Each number is 128 + 32 x the weight over the matrix's rms, rounded and kept within 0 to 255. Layers, rows and columns count from 0. Numbers have three digits each.

# layer 5 MLP down (transposed), 384x128, rms 0.145, rows 77-183, columns 64-127
148159137155137109120126167193155130142136105143122138149171187171127173121098112099103147094132114114177178115085174121122107131110112135078135131111161096089140126160119126118104072162100133
112190157146088112135157144073110125156111078196129127109073108151145126115057136127125087109108095117168144112138136156157127109127040099109128160130130183106126117121121151155149112112140132
144137119129177087116113140118152183136103128141151116096158128113149120133105142126090046157148144136121158135143119143088094113102117133142109145159095121148121155170145118179126146186085140
158094108101134157133126126105155158072116086134135172067094083149099122148124153092146185142118048060076086128183123164104123079099130096140189110206163159088133191113176125103134081113105108
095134067131135130145152098137103137125117173150127077157075101156132117114064108106073141154125098113160132141132099094184167093136049090132133096133106129162133116106171090084130149117146112
072194128098106088083149147155090131101156128170150188090108121106135130136090091172124161088138132149120174138141150150148143104090131163108175148143149108091126130080160147133143138082119120
153088085130118134144142080101172135114109166159089148159119098165122152160145179142133126147064099097087134131126172182171156173100103121102071116091193128107104127105088109118151133101132149
137130117160132137157091145071192134154078168045080126133128123140115146111123161196130139079059159129092164090168141136184151108098146077127158142067173121116070152171102179078142100102094127
104103141101145118100136168087165106153123144131101103119143040122096085174144191083121155082144075164192160197142125164158041101082161144143132141188125117074230147166173087157142084110118145
175129157085170126143094130086118084212109142158136123112147102119116118138138110084159187176104136147135113101137087184134138114151141111116117178115130092188150092087096105095075154125110121
116130066155132118069138143177120077109207166185149112131121118134155148160133097089141056135147150144121087136139157136199085098107138164118126114190164148086114065144107071188106128142143170
060126108096095109148136176116113119129090097151108121168133142115160108093160116120094136180129151116155135137105173155140106130167144160110139133118090073135099124102093152136168171112120152
075138106140115187136164064130145126125140108076170143147102203110125068162091177115125119123142114130158139183167102052119163125143123156096105114180101184170159148124130106135170100172055159
208129112072118158102138122134131068136066104087128078137128118136121119115103132145153146151111091181117090105105164147118147153107088133096148150179142146109066134114173173151162156176157079
147064132154127141053139102137115126168089115141139105155118154086132151140128086099146149128114069110143168119153097188092126109103115128115158141139119121089082138156110092166141165155168058
177163126193120131136125141108151125160183101094101086139089118130108143203120093142162163169121138125146175195091141144098138129158125101100128127106169129150125140132095148161127078129048111
140143093093115135094146163147153162099130132157191181122131140122103096117136159119145163094140100118060118108095174086135141095042104135129148165140090121128095165148129187101158066088187127
148108166135157112105169135119123095187079153099152133160073112120085128168092097161119179107136133161152127120094078136161101113138143074170110103166137093155131126072120111080140123169130130
024152149164167167143131146060190127117151118173071101140159135192136132125129146073074106147191140155173154112192113135188104081157143141119163112098121120100154182089084102138117045185109167
162196131150068155181109152105130097127120106145080094125112137119152127137132117132102104121091115135156137161146180070130074179106118126125112132146117087149122126133138083114124105162113134
070169094127155127108098106148149069149112107139146134129122102132162100094172151140180094115095145127131124122145218140088138129078112112153192100128168109090120117135110159091179174113166109
108089075154125130111174149132113113159145136135168116079184112048085152138150152081128151119143102118157103077108104149097149169124098100114118161118135131121144063153113118138128128132165179
116162161129176106134118102186165121138151069141099143102134116076186139095171136133143158079170160121136144149134161095148138152114158143121145046145117078123141127126133138100109103130125139
111086183098097196122160146104121091145091101182164164143143167137074105139131112109132117135067112146158081094153093190065132153103132101111132141148129140099148169143160139098116145136125180
138149152195115153106152180094137180135164117102130118125071135143153130092110112216073160103101086171193083128157133140119177076136096124106081158147141094082146109136133114150105135142090168
071105165125135160053056133041177144113148132097175189135130098109107120149166085081171071071122107028159154140199178165114140163103078158151117053147184115132041097154160212112125103188183085
117155108095093136195138108137105122070104107144141129103126100176112118117170138158152171084106138143147103105110108076170123147126174129173154108156102154087120172081090090121114141103108099
168137087093170136124104113118108143114144146191135127176120137109139090096151119101132123131123136101201094119111106140169135139092116173124152151122149066080135114121152136087148131158166142
128106091089167113144113131156098092159049151099096125115074147089125157130148122149101072178146181135164179108095187124166109153068138125108124127172088145157158132163115162094141197072179105
075079182142112090156136140122143159084183140093037140191153137147115128153105136101141158117113154074051116083105113104103124114113128102145079110062157113182127140137139168083177155125105105
144155119106141187116109084054119128124125136104086081110119111131126131101083135084103112161133166095144150107173049159136151117121122097115178121153098114151149121114118119089114111135145116
140089115099130176139117129162123168117142122106147129111147119142104129124125092163123146094153154196075106133106106105122154131105103185124080155172167149129100122129156157143144135138020080
162109070102119118144181121137084080045162135133162057091150100096153088117124117152112062124141136108118154122162122080156143101120109117135152163149113136120142129207159130092077104066163167
178191115160139067155099221102148137088164111108104137089096201142192045113121120092128139070107076112077121149106155083153151136142171122116151119129158128130102151138184133139123065164122095
082136137129148146116170162105130187141092153152165073168090086126129088115112136143168093102119081118137112128111115174078088120154166069104109098196090075134181163182061083161105124154153106
114168153150163087113095088128146154155099175165140140134164152084177113141134156164124158129082152129123111200167166152134117119094149158149141182119155084080087107165128124122134139170149105
092036080086100090172157126165141086126144179100082159071133153142133117133155169070159103179138153125107166178082115164118122137090126136134146192183152125116119085142141124075186097175134154
107109146103095160125155130151111122195155148076138164109153134156078120163123155132105132086077107148098170115117102116084139086117063187120159156136118135163139099074113128149127092129111156
064079157095140154153077144064105132129150102199087144039159177168053131099151135085085127163139150177168086113145093130103182111136125183151119151120107132149130124098087107200095137199098092
160122137135135115119091146118183182147127154182116092134123107093098150197092156128113172138118167102070118113130138116100180107087147121168109115104160119180129112067086135132151134143151159
080122130135148130092142110163162165118145134046097109150139158135134141147104132122146147129143160090064159130140141153103160127170140139127096111121095112114094139137114118194130069127125069
147052159148137167145151127125104090133113102103111139155157123120119144087087161175121162112044117131091128100162153149113120133160181063105158142165130101145109107068147094121169143138108072
125170130127136147133155167122153160140192145153115124167087168121111094115136145111077132193147182113082116134113126155170107199145111150099081133110124083139092133113168059140151156174158110
104203087088096157099146172117146101132140123109163142158115153150175120140077106147155098093146138140091122134109096125098146145114138168112174126161109131122081168094176092169156082146099139
069131091128157166082115083175103123098191086134100139150120156114176105168140131139214118172121155087105167152013150145147159146151116101121087092157143127116141114116115144076136106105134069
105125097170128149101097125110127215139140146144190140125085124166156128113112145123157096078102121109108140170097122124182166138125074135085157094154181079087115112110142156155113122099135104
140133137164140153184124097095113080158126080162106126087096134108111152122178089135113113060087104143156204157139085107111135145151119088116198167136104057118132077141100174144144156143044149
118122094142114070144121136118154132111093165125136084120126121131119092100134134118154126099142124129140128160131079121127149132175082105157088119160136161100072123168110169159165166126112145
123132188131086127099143121147176097100114186144105132174105158126150108107141095129136064108173085089124089080094209124099128118145107172116158174159128148141142095139083128168143076158100119
119148138179076206106134146129110093080142159165167143118125086131097096161158137125144111159216060085117129137090107109085171147126099151112107140138167125134099106088066105146155109134133136
137124122152126052138111158122123178106089086097115201173143133124100102153120193145085142160098138095178131117117126106086097140051125119136153120116145122113103106122179120104143107206096089
087118093085068175136184169129123121166107090035148113146114122174110124128112138128147160153130173118104139120102163129119147127120151146153154162128167137163136165143124094097132160123109117
075122102135091116140209106161120116143144171090131153174137147091089118149150117141159082033108103218064122122120110105170119124142085170147130112128132084129109141162103088124094156093118223
128126093111133136114110097151137096137115167101191108118128187155065116199107108106125096130129087179106101111115157174153145101160125063113151157137101144112152108171121115130086096155143119
110102163141108090162129191130112134133114166138129092119072132156106137114175189167070190130150149155137157104118167145097084125148136096154060149032134162078171126146128142115182108127146104
220113165098140146140119112132143094120145156104098160170143149119114137131107092143178144143142136066193111161131134165091119121092108103164118087089109072155126126126141156115157166136134089
139114149113104126056151106059115139119096181082142183156086176132062128045112124172130155166174154121215153074095138124090115139084146114169097157138151183183015132110164153116127138175159158
129128152143124136101166155137160140139171119152156154144121166135090126107155138121136120081165029075050040129169124122148139082057151156113126103175097081149128067161157179169118114163117121
071134096113103160094166163142202102166101108085117143142148160149075157087155133131172118130089131140096152126147128055086110108134135144112157120136125081139113088203102120122150136109131162
113156144103091222196154105155103158102210155144159167088124140118183168126090132058128108139100046065113106231169128044158128149112110153117092125128128109084098139126136161148167160138093148
101129164159121209116125075125153157149075175124104170098091185153117093129084124135111121163137173103129092142095143131140145115094098076122158164087158115154168097124114167130140171153090086
118165160183111128132152173163092117097141150203134088084108153109135092110104044157090169109119148108109145133107105107108157117139147117054126123101158169187055190127155088134148164125115104
179085167124107137152124114094084124150180137123094190165089186123103164099049127144118139118107115157131105136165128100114100161061168114081064077122145179133101106079101110140148103145120106
175122111136079114105178132181102084111162154114112085196121082141125136115151087137158065129167149129186160126146121137125178118127057113129149162162067151126157144105115094111125131114135116
133117110113137149104066085157096079142160149133156125131117114165134160113135116067140117136153063165127161114130125149167100126127134121084122131161121153132123080105128113139124169134142157
143152141150086116121145117142068084095151130085142156148096100104181135108119078192081080145071152136163120149116101158127098110136161129143124071089133080146190185090191129106142137162188126
107122159146141177133139114085076085102141069186144143122155133088165170103133110066097168060142159142095141105168128119172145115093153108139158118117102153142182113132139127165129118168087159
158110221099080154100197105139128156130098165156126153131059107138144124096096134130131155172084104131132126117136086166136105127088108165103116157126139220125158115120104088133137142151121130
096150142116132144077135122115171127156146084131163182116163123127147099171126143121135101113150104098134151103098133144094150148139113104166151114195081157095145146108172151151119157107152129
190179125163122083130130137075129168048113129146108082094196138104159136080189121140116136120197142146167099163083099127124076106140195116124103178154126140123173116096131160230082077106135131
128127157133124135147097216108134175099155065148075081111118077132111045123053130118143196080165083163110167092102082158135098145124125074125072127142179055162130168178106200219133115158096102
072143175129110107108122090129131123182106148142164094077139159135169102115122129176143109131159105129129130087150135134162178136110140142172078111136150128146166131162148111121111129142099185
144156111149156128138122117110148149109173165176176160088056118137133141173153131052096131184113083117161058109132153149159123113091162051158079115101139139122175191096070160082085131150150088
106180113138083044136122078105155158158129162162158134068149137145134127095118154156182089111156132126140109131120152163114084141146183064097111150142151134149110120143111127182157130147219111
127167143130128119095134104114144105111169171152125139078082118122176148146130215107112107104163115126161080167145132168130109127091137095210062093100121149169157127136111116122114125103087082
104112154164135131121108154117071133156098098154112173155138136109143165100139137077092181123138124143132113132143113115108101132097160060159142138110117136125144072133129156151125129094168102
194143062140139147160080158061168179143137071155092129091114111139124111168151119093050174207115141169124137157155153099167150069095135107129166113184131134133115116169107124141124118076105095
139121123094130122141132122151125153122042131098121130179154110130145187135087127099127102099136146118127105158138151127188167124117173148221149153153113112143147106140158157183139117124119125
083148063096115150072136099119151146153108091159195165088097053136172155148129086115105133107101098134092104108146181144089098114158158130125147152192085124046138196151169150144132100079142124
143135118157095067118111118116171126104093144095118096140157098087103122113126143113173091125138160184129122136133141140130113160100119138117120145170205129093116137123145179089154139070168127
096159144153117108133105134126151119091136105127121121135200054150143149147099168134123121118123111082204106165130102166106127110129113139135109148085129109096092152100132206109119067138143085
122104134129120077103101087160056134122069087160099154201131169155146131172111220161189118103204118156147136113117139176101107124125140097134113111095101126132122089125165102093123107136040065
116171147165112182180138143125118177080156175098074163104149045145096141142149147098173145147056076097070143098158102169140117111127155041105085108101097136119213143124177167152148064077094074
152074136135208118149084111089098148144104086115190125117095144154132108125117159108101178106130067096137185131158098122081139119090145077100150116103147135179124120109167176109114170187137131
186101097136114087087147171103105133180124101067131099123189155141137144085171106134171133185107118102148144162153089070150083162159089119120175121129140138149134112139121052123115148133180134
126071134112120184079103118108120110065147080138187109076117203150125149129092134080185124094171151108155163175103098108147126126116121116110139098181156126104119161152128137097199150141105108
123114138156101134180121159130125160121141143061180097086167158116089112147089122123102110093110115165092143133216064155096136110171098131120129179143135132120128165157147120108105090074147149
121180156153110134111085161130124119124082179095120151136159138156128173163147099133169110125131117142128133120152081117173110145096140117168091132132116070118094120118151120145101162184078144
099123139117126089140126153138180150077170082189120131088158084131104104136152064130148108105095128122173127119127143161101130074126091162112168153127118153134144084128093135131195124175192079
159180138096140100131117115116089110111148081151135126172126092164131043132130123139168160149091111103124205126134146143110100134109123156167146166108040130170154127150166126149080115166144122
091116158163138163127167129061142121176138101147090130085176164109097103146038106065125183138137040146116117126130149157148131090074151136143121117106082157132129145128090159166057144199133140
141191151102057181187163113190128118129098163097112098115096154114186134147108148063131155124134156102098108099151168146182112156168153144150132189093095129127116114159148126107155127093078125
093135162139089105164108108121205102161130127115114130127129124131136155083094130137116208107133144104149124108145116165141147093148114159112179161150079137134075165071157061120092109091127138
157088122146054161151150141136194161163089157113199075156119129037124092165150093111133153161070153202123028123131088143101130222168154147180066117156061150086146162169144079126138170095112225
137154119110170133165210141124150087101121117135083149140109147099094117192151074198147158109083106143098117129133044139129123073151144115097189076197067161137141089174094160148078040094123110
117127177115168107147133159180140100132151138133124090083140106197160084126137091168122121073125123141135097065133134168136140140150179117145152143147154119119157084132096155112089199111130120
122119133106173131121147115117148122150149145163072107131124136149173141123118121140130115126167111091133129146112088156172110087070093092174088105083130108113151059118105162134121158153103126
131151156094124131162174114103180139122138127185095079113113137178127135119078111093151116154091123159076091120166124123201012062156149091151078137110107075112108088152096087132136157141158160
103140095139113134153132109121112162139162123107018135152113124108082155110143142167118139138123152201180166143110072090119130082195097103143084132073171150103153153140127120100158142165095180
151176178078145156149138139142182113162149091087110113159120194118129148117128179068204125116167121180183109110150079112134056163191107178112081166203120180097107095129151148116156083078161121
145115157139088166100076152100166092122153156122155159110111135089084104154123098104161152085105059147060110112115077124078124131114183083126124083162166126122123114132160132112124164132132143
145118174182115190130157147152083164194127144077159048124164073093165088190148109135172036111134108189183129127144138112086122136105121123133116107104058106096156140131120131081170087091119099
051156115170188133146157151108109104123177067105163152167170187119207136100146080157111154149117098092095162156146092110114130140151092106053096164173118091116135099108129126139157146169127089
110088155155155150104142080108117111114120206118155163141133095148132092098108117097063190124166127155143158110091116139110140110127144103068094173113126081180118115092122159093110159129127055
157125117159110076085092081082152163101160118118171143142119078171107040154114203173160117121129149099100115120121128097112138124174126112183145088186074151158138122178109142136125133100099118
132120169155176120187113086131107144165104109124169116093071136164098163126158105140124159132128159144122154126104124148154115157122122138163123113087112060134169139186110105103144107143128112
133109114088161104082096116153180098094127146131139144145116179140130149080086137170144127145138112121153114155111190133174112103106161095145101124148178122138145112095153153111069172072156112
# layer 5 MLP up, 384x128, rms 0.148, rows 78-184, columns 64-127
145137129115195103122073126183163120136159134099190128141159104062125124116170108096120058088110155189116071123191079111094119207147136095194078086131170090110161177135100108151127125111110165
138115109126159133097058139175063128153136147170134105122158125127167102051119092085176123090131078118187132154109139106130122171168130112124120100107102151082121097094146145124172128087187141
152168114117101148147127105078040115154116136110107108192156098109105127148136146110107110073108179146124117100122150091142068158176062139158114138143096112156068124130137187124106071107097127
159124170182115160061120135111155191163138110121097157081123112134168110097154147131099070182093143119190089086137180097074142187096125127104113094126144126150161116117106135103136149103124111
156061162116145171113078085142079163079142164112115141164166122153099101184085107082185104196179144135087073119134101098134147144153127145148106140137122116095133174111132101120140137147133157
110139115105130181104142148151097122134170082165137109149110179142105155107102109192176114101147155134093102189127112120132117098136136113151144138128137094129101136135141130121050156156123110
092167149105157118193085087167150130187151114098098134117125102073144081145210148165184116143138171118127132130126132131080177100118094115087134066098125124150120137117121153097197176130116141
143139072115085161140178137119118131103084053121121110138083119182121089120140129152107033190098078075173119132103147056131123113138124121203120157125122128096124118075148138117165126143143096
088189129100207088100078181200148141164155158071187081079121170101121162087103087093104161103190122126112133146072162089098105153147154151140098138146058118139091058045167119163126145098169206
107110113128178149161109171147151114162071136055099156151104149149126080140161115127128135183116142138166096139103094123144115144094093124120087071102157105115130117130111160196144109159130065
098110173165137137184125129074111126124213148148141132151153120149141078158056115160106145144134134112130114142158097111113130100121106070137159144164123153150065125101147096117084132171111097
129199158122129041126157084131101127158097111119122159116078075126150141127091086113144149181160134107155179159130078168140102100130141145121122076118157145132104134141141133081106131182170124
072145137110133136107080087098106164096139120148131167115154135210129120119132116144048104144158179145138133060174188125119086108127167163112116121130124089107116132081093122118113154076129139
090156147097164167160111139129136181097169124178131070179097123163176106184114224137071106144104101136111099111160196150076128103186163119159127085092171123110143159115063140164153149054117134
123179173143137086086127064161154054075073131150144168076068102070200088065160110162105081123140178135144196127095115106182163095127109118136126160143080067165126139123146113095132138130148139
134129117082127139087146126137096153134124098107113152152132133155122107141138152085107113080163150142064111155157176111146109133191016117148133128120104133129123113125164089163102104119137136
190118116124106076159110103108149118119157132091090176136155144097147140112144142110155193118099148088163116118120109126099077088090134150100119149096133168160130117151134118091133140118096157
149041074074126096134160117091118146131150096125087086118128118143189146137112131086137060110164100159146198122102144076119089125094089068188124116160099156124138159115178171096177145134126145
155065176149093143107142146143075101136129143116158103124098126094109150107111174093066105090137114221114170115117164094129148116075124133153142105097098110118116123119151133149153134192151130
140094095141107117107084160151156130148133122115096096164125103157141106097130063139060117186121122115161121133148152151171105144169071150105111135178095117112101130145181104141168133148151162
157075124077101132181138121098132111105046166097112124168157114134132111111128107087133130070159157112123137133076154139177105089165174114100141124133115104183109165119138134123171100081103100
165113144112095155164147119113144109146109139111111127106147172132103145132124174114165102115106113155140152082166157129105096102136071141135140086082135120145145138091160105140158166121113118
126165179176129106162143064180079148048133152135154140127119098092163154184106120092084087116148130141139150140155132154168102099102081147141151113149170112156045117091115110105147181151149119
094147094126128156165181119170097143071091174112099096177155145071133059197074104115069063151122054065147118117141135055163158115111148118093154162091145104089142139115164087085148180142146123
155115107197059089127114145044074193117120166107135123151162138149185106144077124162154156107148076155067053107092098111181101139202135123105185079199081145141141111151149083123029088144135121
140106119164135135121140083148065098044099102117166095136173148189103103147124108100134137082146180152145112104130066126132097123151114085158187122186102092095162180148114094134162111119135126
087105189100170099097124116136127125120114110151054116057132139128124165132070130152150126103167168116056177194142149100132136079131106146145097149124133132169109117097139094159127029136072079
102098156149125164124156104131137099097127160174117170126127103110083112194121213148097129143082153125043131160169108111115139122104118106099148105116104097128122213117105139085107072158115149
117111099079160129114114151164137144158133081141137167105169100076153143154086141132147097117144177099126113168164150174055110093131152180132111090155137186143117146128185175098103061133100196
133151073125115085153148099174105144124095146091158146122169114144186141104122099146187136147114145131135145080161162121145107148157103148122079055108173104063102181112057146144174163081084152
143109181126084092104192126024133128172015162131150098148180119132129114110135090154147145142088130108179142117126187093151171116194127112168107132093106207097102207093161118060163103091093085
095136211161113136189173079129115116135092116180125143080115190177088078139151179154089086173212129131103114149189132182077143162167087096143099080129124067141104101127090149100107154167121086
152092123143176195091106108177136148140133129163125119108093065118118083089147104093146140181098094143149152097127113141122101135180098156109084068136123107089140127165121151115100082110146100
099156156169122128177164183219095139113110094124082135128120085148108117177099101105160147067157049156079137155155158077087086132105066187145137112135087106111128156188124124112176100084101122
121137089121084145158113125129107118128147103166112075100138134107133070117121172117187142145172168147139158108145055120058129125150123088179119082115169120154063079202093127159162190136090102
113098177114114096131142099143077086183159036131118148077104145128177094115063077157105148152162142118156094110124145150116092131151071175159121146119113127145134128134150116076090106078132172
188081074133146140118118184159138149071107149136103126066129168133162093122145045076137109086077192133131128146076176102145192102074143100123133099099094104118134097076166189195123116121204152
085119177144146122171141040078118077124134147124149171094116172135161102092089125147108117114163116099171152081078168095147134126119143153145151104197091127141127106140141124106123119145154161
070157157184111119123096135134088135132188152154105085145128105100152099140128155098129108182154124125141126127094141096152107108192083200204111151077104170122152142137138162168101160091123112
128179114135175108155131168147109124112084143075177152152107136078161084096132089129135148067139101135096145104117197083088150154160131123153172094198036173139146105134117143110144138069163076
121158117187115123140132167156129026084103124128123098139074101127130099079136049164078130101134145158189104129159148077173136138073111113121123109115100121072152119207178168145125166154097091
181094121097121132093106123157123153164119119130140167156170112085114176104092102094128103087085125144191182120139169134166124068128170066127133166131115123160184116055092159085089152103117111
114090059140103113141175100146145110109116122104141092147203105113126103139082107121125146099112129132151166069138173146114089124098130135116088128173115088086109117155055092056128164142122079
130129140158091094132142132130122160131070154143166081147105081106087154106126107104062204162150112125137107145120120077120108128164127127115098160104080089039115158164129128051141152108143182
118145164129147069164135106146188099153122069171097143084131088143090152075124121108175127094174144095040098141127091152154099113175087119179133135154116156148152137094049079119064204128122146
131106101133185111164093161115119101167098105124078024093120107123096100130182119156114195192109087097110110152150093139129076143119128082101197133067140110138151094130198048132149115109123171
111111127052161122113120137127126069142091160134098127131163136137180161179111122106109137119126148144135121095112141158117143092153139096122167137140099121158123158137130153180132096102087140
052145139101067136184116112151106129090149140179100123097163122153092091107144080086133112171164072152205143147102116137110159170115115113129114110112112105148130142120155149103156159104093113
116082113117198101131131117141131152154101076099167134131142157133098114095107113107139139129127151190128114119109159098104161131092114134160137143109148142148152155134154140143127122179093125
110143090147090114118063170134132156135154156079138102104127163183070098120119107130135114186143072144100166105105149122092105101167145071122144068084099130153162113167111121171157196143064136
082126207155143064132104152123132111090149148141153197144129183146098114141123105157132129136104137085110138106127129131100132101096138137065141128084107138080124151110075166120094126118108106
119135159127170101150082184119112145121140050173044175097161070150156088136070103110140152195102125102121126147152140129074068082072163134169176085109162180145109137122151130104090159152163083
127068123119156152115094154144086158104151085129158177174123100142120104122152051167113160141092113133151171084130069098114070081108158185126132089106150129123191158126133150097146168186128076
127145141237116129098107152142103142091164136116142093106117123196112065145137109161104122114115155104125087100147083114110057174138092125119176156174145153117173135074151079121111094091130118
084134113104116055139132154140150126100126135134069088092166146105162128184102096143108118099154195093101178120139169107141073175146154165133092171206080116168134159106132088123131071143096196
193113105099111105130076064140158093150118189152132096228214149166128104098097117119120125134206171174170179121106206146147096205098157108113208161106079106110118148127152162071098123147142078
167100193192110064125138098066111160192099155098123132088082117131135147136133168139135136113146155102124116152137075181085192098138126183147094107133075166187083157123096126185090145136121099
154117147184117137160135110135113142156119101136117169152134082151190115092096133117130185106126078151106116112111131125102174100182153137146111116098069088155173178135171152092134153168138066
180135144106149144136127109091081130111143113225097116157089133139164073118099153169130103146119108135142090128025076047119128070131066113094126136162135145146132133070167113149074121108177106
101089122123142136152113078137072110113103155164089180132159135138182099172158139087144088161132168176127151111130148135180135097141128119135179066070111141130095120121111061173081157128162161
101075173129088121129118156163137056155145109155173083061094048153120131163156103170053159154151150164108140108099125148090106097109131113164168109123125154163112223171197110152126150122138109
169097128073090095084105136091137161096173187138138152165138092106113119113135085107122112165126165057083079161093157121134125149106093152091143140156089122134062102141140125138132106093119086
116107104076173122099103110165096124170118132122106038163117087112131152151134160090100174153093132126163199142108159076133118102165169118118142117148137114103097129118113088111136152119133086
161116095128188090176169144136134172110090126080102135143153116147102174119108102170125081155155112136184156152149139139113123152113151108145168161117063133087112103140110073145080112112180108
149100121123180145188113137118165136125119117125109124101189098131123122159142145171123134097145138206097162131118116162140080129141157137150077128141081198208137161131177098125102125094150157
185207092189086173157140074103131168120150169092119154140095067127110078142116072112135112105108085157152138111120140064145089134147094084145141124125141074100102124182163104117135110148112132
162130099146215119137086098138064107175194175135161142095143139094155130132163145146094101117176156105113132117129098124140162100104131163077101165134108112183125133093089123094087156175126144
125142153130119080079104133166151115068124123132191136130165091151122112117096154103065111146131156125136127095107107181143125166085104153144161144124130055121131115116126098158122149183119127
103119098187101116161139132166144108132046137175197178120119163134102153089150120090085130146092193146061078126157077135091143089084138152149117106116141174116131120103113151078141146078124117
169121157139129086161163153163092105129052102109141162089147158130161124134116127091078141076200132133184157132191094154131081074141096103133118098145170031131152109153185196105125139044133142
185129123139168094124131144093119106084142174080133176208115097169082083103099164097136197107149117049096144176109185033108043113108123159073173132111128133127109137153120130093120151134173061
070126113131087099126060153146142082073073129170098146111136088127145100181111133147105103067140109126094120119144118128075146131189101231116173103097108124067117156107177144137108106095135154
086129135146144102100162102150156104094162066117155141080074121158169132154130059171125083125156139082120159069129134140132121097118123139093105146076134145089171090200152124107116144055124112
112102050133075105092072210171135164134158102154130148093184155102120103126080220129150072098160145107106098157086202144109153097105139156128129153185152089173138146145125108093084120117103180
154168054109167134154117073120114148133126124155115130102135112123185113108087129159136136162107167060130136112062148147124163136132069093113076164175148106131162162088159159114160144086135083
147101113098144084064041105147094182129121149131051082160075112156091084131055118129081109096115127187200178060137116105137159178120144157136119153148128099153153112125181152156124119119126130
101098179103186083164075105134126110135156142114168137142146102098091104112171123129110147131145112161129186128093161130130164131084144131159120131119113120141134197038130116093175160119194169
153055200091089165103129078164115146081156076092123075163139074150098110176094099129178114127082144123145189123147069148115108118183102151189169117108146115139147157145162136114182112112143097
113098121134150114136134117153134140149197093109117171089109091119125051142157141118107139126131155156146165119154121161115167073114152099083086194168135145138179094159154128100124149125135131
100050121111148174104165106078124109123083138145135097100128108137128147141112169081136121122043144118093184128130143157136145108112154118113135107168123095105150131228118153132094100122098124
103078135123145127115135169090135207155189115118163147097136153085089122125152116163140146141041153104102123087140124110123136093083198105154163122148142151089144149118097166164098127151120150
107122161099116084145111093145085184104145124159144099121157132111107158142121142100125045196090116090052120140128112104195155167140092119189133163124092142096155111069166075106155079124106099
124148118163058134151167096162140122119150163107067161127141099101122177101146086149194107145088173132115070113130136110114121151179122174149111139138131099046160126136088097141140121091157103
114094114076098129138122154175112129147133214073157125095170118080143074143148152193142135137125096156139127153114172138138136147143104077132125108151085102170141169165171106138132133113113109
085106218129149110116123122118130127172115129122163135089127115115175090143161133148164129144089170050125108108127071135115139188127100167139082088130125117154201059132188173153081141099148128
148154109132145115131116082150115090137099120138112163086124150096171137084131149172116098144156125100174163094052152089121183124103088168083060147128123102157136112148131081156136174146082119
144112135150160054178125126158176137134132195067148127095112110076141145112231097109101126105093148103176191110101130157164126120115189113144133119125066109160182098128095129127099183119156125
136154179135174054063147101124078104128143167133113127107177108101133148153133133133101063138124120143112126184137061092203110134147129089079102069097113137153166148131114084133088162120072118
056135125108139121117098093105127097152124088142162178092141111070107161138162189116165083183139173119114048122131091143113165080176177112110173081142129139145105115094083153131133126142125127
093168132140085123124153105136130162101151073075121163154231133119149077163055127074118109109101121160140164135171106120131164129155105108192095197120104060148137114134148107153144090106139145
095076107133149090118092111135142077145133172199126120118126109093105112160099135161129118139112086140103059155146108097148155139166080091090151121117147140152157164123124092165144208114167085
121123094129147163134146076096099182099146077160142149081151144141113149146121146120176093152129130124092145169092114090083163122149143116111137140117136140113141121151085120096158128140123078
171115158174069108076077219075152151129115206103211094156135110109082103000049117138071120098148206151157125159136154133151172170180169136145103073170093139098049206116111231208149100068112151
106175163113165185131092124146145129125159117194051166117074156091134100194140125129170135139146104122108101144111225089062090139132127093087169095126076109133192118009154123114079109068097145
117139094142094106111165124142057155156140146152176124117093098117102185156145137089133156187177105108101128156202137142141127153114076092131118128108089118137130141144137089137121115173109138
108109125142153104146164103094126133122153102150164110144136118136127114147174120143120095116175099132155101174141125142107090107134137119179119123121075099070194133117172127115107149109180104
144125193155140106124066153189079155175114135124218167057151123136095095152105137127097115188179139102100196172090102123106163152090149154120127071124125085122152154070107184050101148072152103
166097120104109110092115135178121126061094172088102140151177131123140143137038177092081100058216140143146118114148093068133134157147119168159106087114170108137068058142136132178174159101110201
119117141134163151133091155143120102094091133164122174140138140138135125161138123162059090111096157091139149114083102122169150068133084090133126053087105086087106141171141129167084087153121141
091098151134098135158122132182104059115118137175080106121114126134143100152106168153082093133171177110140170134106155138154084117169125153137125088125096101110121189064100086162182143108140146
161108113128074123190114163087098157136125159118153172117176144076164135057146116162152126107141229124159067111090120116130136135116133179083151137147126133127120166101123164191102155170096168
225092182137152134208133151102154157120104118150124115081173137101146115156108100100125112129155173138102125165180148190097159143127126112110164128117134106106160100112162134139157091142055118
103149112098173108168122131110200119142139099120099116072121128089069110147183150160188141090133170132145132112160159104118158111090163114119144116107150184120127113128127150070126146141090120
083074114135072111151068155187134082104171159119142099071155147115183084129112150128129112182137102120177176114173137153088140095165156061139152127099157130148130098118152117152104160118156110
116111128103059184085178129088149147154109119130110160130104090139143127066100137152124107135135147145151170122101116108146126086142138145101128164112134146104106122144152120070166122104136131
153136166080124099175183154104121185188099166129067100118136146143153114133105145093085100145108163107152095071147120077122159160151118176169123140147113146099081148116161152142168097129114159
152150169107137121130123102132132075129126087163138144133095132101132050122127129124130130155155113090071128170178092167095147099163079099181148086179152126122080153162180120120153092126134105